config.toml
vocab_size = 935
tie_embeddings = true
final_lr_fraction = 0.0
Each number is 128 + 24 x the weight over the matrix's rms, rounded and kept within 0 to 255. Layers, rows and columns count from 0. Numbers have three digits each.

# layer 5 MLP down (transposed), 576x96, rms 0.183, rows 312-326, columns 0-95
114126135117118119157107170124162104143099127087112110160184127119099168132096143095134090103087107142140130147110141119166159110105121123142110122125103135088134124151101125168106128162118111088177119135124116162106138144145151151127093156153142155107098149103099092148151150129140167134
113157120164134113102131134138140141159092124109105141108127111134107131107186142151160158153121087139115133125108087155129093128140069127155137109125115099139138113132127143173148119153135133121126152115109121177131129151138110144115143132091093135140081177122133076112123131186152139113
126099123152105126142101126164112157161125143190123138110129132159185159093129114142097167112167117171138128115153114120125108128157121101138131119112105170156084110137099128086145095144125134121141132176088195077104069126114100103123099100113121111128120118086122140134088123113127122113
135122159128164167095088083180117170132155125129143133113136141103115117091116164088141155141139145122178068093135133119127088152118192135110166087121106100111110148108133188153157107118094125147187124126148154152139096107133116154139172137123130098109147112182124166106140114132054094105
123151157156129178111097100149120158123179187135070116120105129156160153140165131112113139125157124130174155133132103134140097120140140115163162171147103151109134143162133156134125137064129140145115108147107121137128096140129112144129109110111132112166113123120150074072159152137124098117
109141075137157155138144151123153137140130123134155121139138142072144119142110145138134161130102133136138099136156133138123135146130127108117109149129139140127100124120141121117147112117068098105147153143099134165155120123115102114143149129145162139166125075180150114120132146126088126089
137099132124147119166143130173144107101147109189114086158099131131120099118109121103147130124165155135121099134155129141081125156160108149135143117171153149121113107142170129163159100170148166123139145151164154119163100148147142135120187122111120108101173105115132137136098159144153124138
145134138111128163110129084102139151106145100117094118112144166144132080166124099120168134122134149136130120123169125121138129139104131095103158124156125105119117134129134131122111109133163165131157091130090097160089154154103126151137120124163104132111111165129125140103135113119109159136
089157136177114105154148088128117122151149117128118126112096140163121125146161123157159169105167158110146084114108105154116082127168108104111153112093157144109121117093170143129138130154116054128130138129151171113131098153159097132137141126140179143159131100133114153121127121147152126107
098131164098111139129110079109156103061123123144152123121149116128129136111135114108109121106125110120099135119141102147127138155117126115113129157142118136098141088130105122177146162126108092107164133145108124109122138121129154128159134149135143151153170094151102141134127089144149146112
085086164141123116136124150086173094166127149125099138136121136135082179118142087124130124129114150152192167158088129130160140153160111116158118157138111132141137123103116121123135107171116171115117147139130167141148165087106174061131109125127099078186105101147119076143115143136079131140
117145117163098091118142135124139114157128131114135112137132156124153145145154133111119131165140164105116148129112129139137144138125146144142116093151137124132095141140140129123123105071130111127114135105150083100119157154132162110135122097091145166161143162117138162093137110124114149135
109111137120163127156102163140137120139095152102071129095125126129097121111132092104143139165128111097177119123124131089148129134126144076131163101166080125093090094133169090132139101146096161117107144101106108123123179142127124157142074106114114105114125124151157141136109107140100129134
129122174147154142128092141150122134128143068099113139120144120136160125110127109089135140119172075139123159100106147114107132162112122108165141180096132154104089158107119138120042106063132155104115106142147102117117118092142158116131107126118107131105139127126157097118151099116138133155
131118135130123125101149159107133119117093092096143082136113123094116126122111140132171136141159157134115142146151146112182130158106105123130103125149113131112137064151110093163148139121129111102158132115141163173133092124130114123114104106108152157085141139153106156131138117106138122148
# layer 5 MLP up, 576x96, rms 0.209, rows 313-326, columns 0-95
148150125122139140182121124103118112120132129091127085111126145142156134143104139097117098160128132145120131137179169076113145146143141069151080094152137170118097087114131133120095118104126162126105076133134095100113142098075122116123103116118137140120163100151175143107159115117123132141
124133109139146135166173127140129153126125117104117145133147100175156110127097136102148112073138109147088144140127103121079133125135154135095123090115110123126129124113079125125141133115102145099154148132138102140137124139156131141112119145115196131109131142110151178082111130168103120191
145137166111146147134097158133087064158171117103100155143167180164125121111157122095131125171187140143135115135108146114116140152105141146134153101081092087100098122098073130121154088131111134096173142156132104135141119145140114113141120122109132102114110119193160159110191122134079107089
129162148134112151146135130100114071102139166140117100129188138124118144136088118099116108172133108140090156145161140145090141122095091127107124114157083128087123130046096082133117119131114065159189141100127089120163156105158118128129130126090125120149148145116134131099162094125115102116
133147133118114148154140114135106100070111138110107088147135135163107152119151109119140112121139119122150134112108135147161093085150117111150143129112150116121095124107093187136116121073159173164122122129160160086140128149103163181126132141141105149096132082102116135143140133124143166132
112143135151148154130121126076151143136102128117129163126178142103129137132136112162132126082126086148146176151130144105147136119096138117143109089110104107130080100151105144131115104055117117111080105123123135138106141126116122141154087109127141144162123120128127120119100093124086119144
117134101156111145161149151168131108146121152109097154178133139082106170138185131117110131128116143154096113164101108156150091153151132114143133155131132145162123128159128119151141136124119110126100148123152119064150100080119131129124170144145132081138122112170125111141147114136139119123
140158102123149164120126193115123130146104149135109099161099107112143162130115114144100123129097119149126148188132172143118105166133135156140112156145118153135114148164090117125128140107141164136118152154101125159127154125109141157130140122135148114109102160133095113153108141132146182143
125131104127132117112163141165126124127119137142107134187147095115098107144125149118131109128118156142143106173113100121116175133141145086160112145123087128142089166098150081125160119121124123116134113117141137104137150062152119135108077093153115087090086139140149150098088091119086122127
143110097135102131168105096129118164092132108114133160157086186148123109104141125143097131159166141108093133127091151106129173174112154113146144140103116158147126125149121123131111114090144057112118103146131123147130139130155151153130082139117114132136143120143166121126101152077096124138
124131152119165133115157146138128140105173151141081091117116131186151108161156086128107117110127101134139099135126145120133131126116115147135094127149114113123140122141119119151127173157115180122120139163095165149127139131146110101141100114113128130143104116137122095154118119122130118144
131125112107116092152172071138143169085134113133135136110180074155164138072136148115109160097150163156125161135094151107110072188163116159132108106100112148173121110131134105121116111143106116174130108167150153123091118103116134121118117097129157139111143148112111148120109126157109140116
149128120128148113130089098112129119216159158119133144090163139099108141113120153108148108134134113146104088110141144136114124142119121148155140132133047166129155076109100146110138106130105153088169137094113124131092128093137126112150183159122109144110174126143134163116129138075113105097
142096126099099145112108093136097146126140144105124136103135140104116150098097129170089128131125120160121115150133145134084133114132155103134150137121163133182136140093110171128117108133134149124110127169088116077132144114106152157135140129124140084163113104115147103112139145122165113120